Each number is 500 + 25 x the weight over the matrix's rms, rounded and kept within 0 to 999. Layers, rows and columns count from 0. Numbers have three digits each.

# q: layer 3 attention query, 576x576, rms 0.0342, rows 4-20, columns 0-191
# k: layer 3 attention key, 576x576, rms 0.0321, rows 4-19, columns 0-191
q4:516514485487506489515490497491508520487477472477483502511496509506500496473489500468514476504495494491494505505497502473518501504471494532476495487470495477531515484505512477532457477500489514511510437500526494514488508510502497495520539533472496492493505523500549500493560535478503497487500505485524504506510475518465509503518500496493479515518499493493486482522500506498495509486517493538501494494511550507500537528463507513470476506505483518479474516517518486505455467494462475484482467524499528527482470515519513485517480505543481481447488502496489480485513503478509512499
k4:481482506493511485481479487479487542512491483422458525500481524512448456524506539504527461528535529505487539503515487496461518507470459540458472503490517501487514482476494505513496512539503501488510516518504480482518496508477506506482543491500512480528529547492534509505541496498489463492491516483582553490529514524458512492495488531423493478495500503490529511496480523491514471537507524527537492513516543490502507529495491475508479495518463488475477498498505477507504477485482488478489471533498496502507482459472449521503485510547492530466542479488512490511507494459503481502
q5:513483497493476549476453515478492513516473488497516487505459487487517498519532496497507506532495516506500484482512535519513470541491505508462479523504489517487495529479489495509503486513559549506507524520512477508526523474506507523500473501464520518464507496488511481455487493494511540491525517493493562508491476492532500492461506507462467507518513507487483498540508514512515497494542425495493516520528501488489494504516525469536465533467506488439487500494495487487504478466497500488541481498490517542479502476507485510484530449496486502490500519483507478451492495522535499457
k5:538500468524496512497428495490491540537455523518498471457487520452515499497532536512538503547498517542493512526486549498516469456492499481490468469505521500520494464504516476491516470501529490513487494488484518515522500505522499500497516495482504526455481489488501508492456509464493517495488494496460520503483522502504514481498525509508478531489511494486502520518517511487511513481474419479534521477521479500484509527522490511524482489502495519512485517497456501494504490481512523530512485502479527568513486470499476569456528495490482480527482508515520500521510481585494494472
q6:500467498509461544510502451486473502539523497491467504493485513552527509492498526474520500505533520524499509495518513531499502511487509506485508532541479517514482494526502495475500522505544496514500504490501526492486497501536491492495504514443505513558489526488453507507498488511527474519467483503547523470442483521526508499498450493470501508515493490513529524524494522488510536500482528504494526506439542529462525529482503513496516512534497505506483496495495510476490463484484510481511493525509507540477492476477509505468543471518510547501472484492487513507506471558508501477
k6:506525482518483519498552369514477502525506490509495485485502505615551492487516496460499504467534480503469502481481470506513508489508497480494501487513487501510491491508527495506492521493526509512481497487508497473503493505521492520505535506474508482625505495498520494611543496465481499483442535523497502448471499499494522526492484522498482483501496470522515506534502525483496489495497564518491513487359512541500504508439474497498508506526495493518506476475506501492496502481505502530477508495501497548507497462499504568507563521504503647461503506472515505516520471584522499490
q7:486487533537435526510493497495513500525461519502542491469508494458491530504510505463510505525489519516532488497474533489493504485504466515501491496494464489508493436536485480493459434526502526507508529514512517563505502507504460509497465515464512480474461504489485487467472475491507479504490463502463482500489527480499470497526465515484538503533489515466525512490470492525493521515524449503501524477545503513466511485526507512504463487482504512481506536499481512520488542534490494527524491518502508526470535490496506519529525469519455488522455510554483539504477487537513506507
k7:503494486557471481512489495479526519502519497530500479515475540454517522495506527513469479500508524513491536517496570511528518490504495481515495489496479505495513476493533496508504508499536519476499495509501483532486502508523515512526540500464475516462494498495475497456453496491524504492480509483486498519490509517504512506495505514489519505504518531512509489511498508500495466471510456480500509477514487468474515485507482522523496528478505474463508516501475520461501499512524496512541473510473526538524484523477465506474508486490512500554492501491519482472505488561520509489
q8:504485524489476480465496570482500521487510446504522521516497519470432497546505480518501499501462513502507537477503504538539484508510504495499518481514487469494471519470500446509508504510513524487469501496552462518510505495530472516508482524549517483477494529501564511497512525500478542495529471468515490487512494507510458473536503461516477523533505463528478490528530526497492516491538477542523464459539517493561492482510507501499463498463499502503478508471501530492505515477503499456536472447508487445508513515554519471501465513511508463490507542522516455511507523462506530534
k8:514471518464500475474457655511499496482486496511506537528506457423455492493504483559489527505486496469512484531518497483513469527475457486492472479485475491502494524496477487481477512457503493506511505513476467503539488476497488494496483490496496491414503496494472501447515499506497530519527506508499512527478517486494518436522513484469523510493504480497505460482517481460480505534497479511522470492561488473525476518562531517506512467453504462505478509490548492498520526506472490494500493483500507434504529503520532410548440532505514420469496507491506499522532520400467502482
q9:501529476502511536501525489497514514502516490462496538501481521497476536472461516525542484527473506517523504498529491507518506515480448489517550473525499518458514491501534530491480456477503504487505473501491498476495492507509519490536554495508508485477512474494501526455473490510504491508495486521498463547509500450524481486473537502514550506477506526509501532515525496525521493486522474466480490542520487487521465538514497480471516475554506530504460499485471519512532510555484473503527494456488534539484520487496476470443488484489517477492542464519509479531480492471479456521
k9:494508498518499505553521492470498508532481536513502509447519474499520450486464493503507488546455503522486520458484498486478490510493512513549477507537476540441500499470517475502485493521481522471542511537507515518510519514504532505492527487486523521495491493531472505442447497477530530473494520510467508517476475519514516501480519489527492491466499545499491521486505502510537509470480502466509523535510535457518479480546485494509501516500494551514477538502422512509474522479517467542480507483486507551524539519497485475485507470447479485532488434567510485528514487468539492522
q10:452437524483541469502536514501490482508524470507495497522478506523509527515499464475489488478504496492499471461504506443524502499510484473472475471468522446524503495520516521516477485506515492490485476494500501442493511448503469534514451513505464479503494490471533497493521502481504486511501526487494492492464512531468508492509496470456532454516508532516485447509500500508512487506532511524528472482492527475520502490458518486471491516458489488495516514516528493506477522504495493515495490550486553469491504515515545520510511528506521495479499494484489486521468545491483481451
k10:482512513468484491480536498514507507502495492466516527550564503506473479507486509526496465500498525509487508506529503496436494524511494500493493544479481459492525475542501487505457485516506492517454495501527480522499528529501446489507479459491511496491493522513518523492500512523491523485481509500522510515499487538474533474502476513482478475500516474516481517454513496494489463513513512519506463476507477516486490515507532531499503509489466481466498470514539495491495464497515499472520487507520514474501519504505493506551508492533502520506502491476494490494518512495489541533
q11:482499498510497529503492475502511489494497532460500478515509517477513542460493515491494548546522481546478493477502527509474503506469475490500492525516488504475502472509454488475473439530495474474514462557449511501507514502533501504510481460529530530478502497497494495476504475477506485502483457493497492542499548520489479502513477523482481552493498561500504529514506472471497532492481476497478511498521508470496508484550513470471464553514523493461488499518514471497491461509515500512521496486482508531478499499489483486454505493490494493528493480553516513475486479484473500468
k11:501501479494506500525466476450486502543473481509525486481495497501504469481485543531521496528489499501486528521500510535506537506488504508473472502517501552484505486481460485548505453501505510475532476519518492529511468508508482466517518519485485472474539488533518477473472521495466479479521511497488492499486471509465462543494520502512494519507478484465497539517489492506538512468505454472466529501510492463510525516510497505496479467523518527522489482497457501493504570524529464515469461517497540510512524498483472510476468466482516497521512472547514481488507497527490498501
q12:491463515512475510489514451535487490513492489533501463495500518521541506456523491479479500531519525459532482471480525499509510499521506523472512509486510464505473464525537472475480519517546525484517528501544543509505463514471504507488491486454512496502520522501495474498486458536502534524480516519523480462507523525488528512490464489515494508504521506479496517504503464542455489526494470476484480505498492507485501488493471521514516508529494474473504507499502477509494489473492515494464503500527510538511477455483472558515563484501514511506493497511509466479501524577496515557
k12:480495516526470479531505424495510482508513480505510467494509505533533519464507493457496510524541499491507471493501521490475506499488513482488492506518477492546483516532509477520513531470521512487487506509461488475494528492476499501497505494483478473517495506476484513533507480505509480510435499494527501506521491528491506517524479494489495490503489504481478503511475502496505497502477505490476521478467465493461509486459494497521534519529496507484528459503527516524451491510508509505489489500512495580514482506493468614520565461510496613469478516475501512527510508645502501476
q13:475512474505473475488508420478495486500504475493499472507506462495548469477500516480490559532540529505520531504493519486479555511468522502490458521493475491537487521526490482530517512514546534488493470506436526526457478487468526519524516467500469485528531509479467513489495520521510489515470507485528508486538451543506456530534494504452479556525481467490512509556470488474494469543472481502490526488508529491485501514512516479505517509503468511463548503507519490488492459484534508487464451496502524516495470506454435526488539490460551501526507522501533533456524457555533511510
k13:502479486509519494521492378490518494495532518498495498488499538544532502509515516454505536549541501492502508474490491505486529533517491514472491492467510486493473490521481503506485517475514517500499491533490496512504502512482499515506475478495457463548520494534518505512494484517492489514453497496526482461522485535502512524499477504487496513509486512511522505485472459505483507500504494534492477486466497510472504530462516482500497506547488522486528473497515466524508496483509492511482472513526496598510468522441477570497588490492499581496518509478501519489529494594496488493
q14:496495442491500530503498519514526491492488476508515477509501490528517511511507489515498484469496484501489484508525468510495502472506502486501472491532555488493483496501482513501499487502510477503476463536516488468513492459527497506492495489500474514492485488530491496524487512500513525473500475485497519490490444541502473478471529514518491444476497513521486488465502502504477519510501520529513475483484492483494478491438554517467495518500505518482515473530514493502534484504526524531496541505484525517551506489506513491506498503503523483502503508481487489522529492488480505453
k14:519482488511508481554520466484457515514486515472526497471499498515538479501518467492536452478488452494472498539496490478529485483530487520488526548526487504493492546484489514520505494509533471530482525472521553500502551440556468520468508480506535524501525483504528498485505524512510522454522549504516546472514486490477447476494494496512461474505484506548507463509529490516499503445533503511487505500468507495460469486494532470458449462481442521543518502506510483505488453492518489494474553524486551502461505480523508514505459494501493501517510508507491499521495481489518517471
q15:472484476486497458520454536501492508491516469485537510507522536476436499491505519512527537504491541500520477501496560450509510527486421526452501470486482485507549545479499445533522506490470507469496481507531491522505500473484466506514491506494505481457463505405539540485533533519535518499499451477508506485529519507498494445559465492474499511551485497466502460499516493501504480495516451529528458449532530536488519522493536478471509505507488440467481529512506487523465510500525478493494454517495516515530497534531483518545492437517489515435513518501492470496492513493508525526
k15:485471525454495494490520544538491497532493485523496528537535529487487520518522498492458510522539564506498462489526524500498518492489449459444517524459500497506508491519515459492509521492484475447494514481487488527543513498488526541502480454480489477459503509453453521523545489502543506521460474490517507509473528496506530472513471527450511493539500543484510465492477474508497458529544451558498460477543515535485525535494536539521524481476491464473484504497514536498519512490486489494502489484505524507510444515515473508531484484543501518461506490487479460518520512513460536493
q16:471515485499487479504514521506539539467554507479502542490522469457464500491520501530494478498464477484501469463500478485485508474502467487522495494488504504473513488499500515506516465499497488516502518468493495503509507511493542482499513493536474531495479483502476477465509496509487507496513523477520484530499468478464472486485527488511521489516501532504510496489473488479529493490478516510492518513514476498525499505530457476534530497517493543504500509500501474494521483474502506478499514491508504477473499495535520462506453520484526478531486502469492494529498509443495496475
k16:480527474523536462509500543497492557466519506464492527500503503431467474483463515496472487518433505507528509504501498519502498505508492507514523518477503483437510488483481520503494518520470509518497509501508495510504501506490521509489494474531480484464503482529529508434455501514503520482516476480493500554527506478502506479486512477523505528506515527506478521516460509503516494487472514498499491496564488491544482499555498497490501504501498525491513525513491473492518511485517496491520534487449476474512487489478530411481441482471484417527526476513496521489529507369503501518
q17:507501487476496517472506525538496477522540498512493513540497451520510533467483489512454487478485471523513509506530480507487522476511502492512513490507549493506504546494486538493503512486475508497506469531502495460490510504516474460501508518480485479507497466500517485521498484482487480513529489518503439486502502471495498509498515515512493526497514510519507499520499458517496499510510529479497492531469500506534481490536478538480493437520518511516491500501507489510504512494483490490529472501468484500483511513522513469472466498506484508509509469511512511509465530471534513470
k17:496489516492495508487506550489504464486527521514497538516488477491469508486455482532495497466456513488510502493517513504502487488483527484508493483520505512488502494489503501519535476493490496514524492492495476476496488519514488479510492488523532501492482515501478484481492494505497497533529505489476472528511522472508511486508504524515519500518531508531492488481525524503521489512480554495511502537500484474534494471511473487514505477492493495520488485502471511491519522508478488510513498497493513410504528514524511413514450519511510461544497492520517505515490509417489502484
q18:511518484493501468558623481549496567536509532390538518490610527498422489486355558419487526425422496571533497399567538453427621526401426561502552546465512570407554464519477422526496471519514478457587452513431481554467586463410507418513496468530566545530465487444489473478403421427493560564435463515498457566418555427507581440484551473491569484592488607513521564501559414509513517479536491537568449482486446499555486455579516530558554475602508457440408457430471510491488505477512451543536419374442520550574507575488499463510503419547443579454439365565534477556461541461501539601
k18:481498529484480463557507497504486507505493516502533530468529522488469494518431529432511532502482529498492508508511532466508520477464508514530508496501516515456492486513496493498488508497488511499528517479501468479515482505463496492493467494527475503480517461483493489534494503459533509470476475469493493536525548507497489495533520518514540494544497521501505495477480506493563509481516521503508483484512533497533565481518524502503545480524518494501521462541533524520520537536523445501500467486504510520494494514470520448521474504475490519536489463540483486526529488473508522498
q19:496469477520522498505502466513503487525495500501514453510482490528510504509511459468498520486524487498496491507525508505481495481512540494506537465506511503550502504478572494510481529448508452505502515460450510444513490506507477537512526499497512516518463491473504504533467484479501490498464471490469487469491503540533496490478512476507473478511537494516516508500515506507476497503505496477514473489465505517494506479445491549457512501534521469514541485491489499519512498506539516517514508500518517515491500489470536550503519505502553530512507499467487510490477474537524522528
k19:497493510511485514503537468518504472515521510515502485514508475538576521465512486495518499458498465485511468484488497492495477503511525472483528527522513487556548494533502544493508505478477489515512503468513514482507527480479495513485495534464489518554521504491526488548500513481506527517465520503494516467484511516535524528463515520501494480484507471507514484489500491507484471491513531492497496472455488498470506503462540482497521497508473490517477480486474494505498459513473507511486511465505520519471488499522453547532537489531513534514526511468470499517481508559525530520
q20:513475473501500459528474538504505486495508471504515481483515504469486497492517504496545518483537508530494508490505504483505493495483483482475476498502546483479492482489484481539469466516532486510488482534511505471551493539491469552470514482502517547473485537502504508496505484453496504512490469497494488493494523525453507453494512462467522477544499497506506483495519534460517513524502458491499465473476502529514502508465522484505513550533537493490515543506525483491502514492516497498502510516528519505499523490455516514500471530529450527501476476522442516518487528494494501509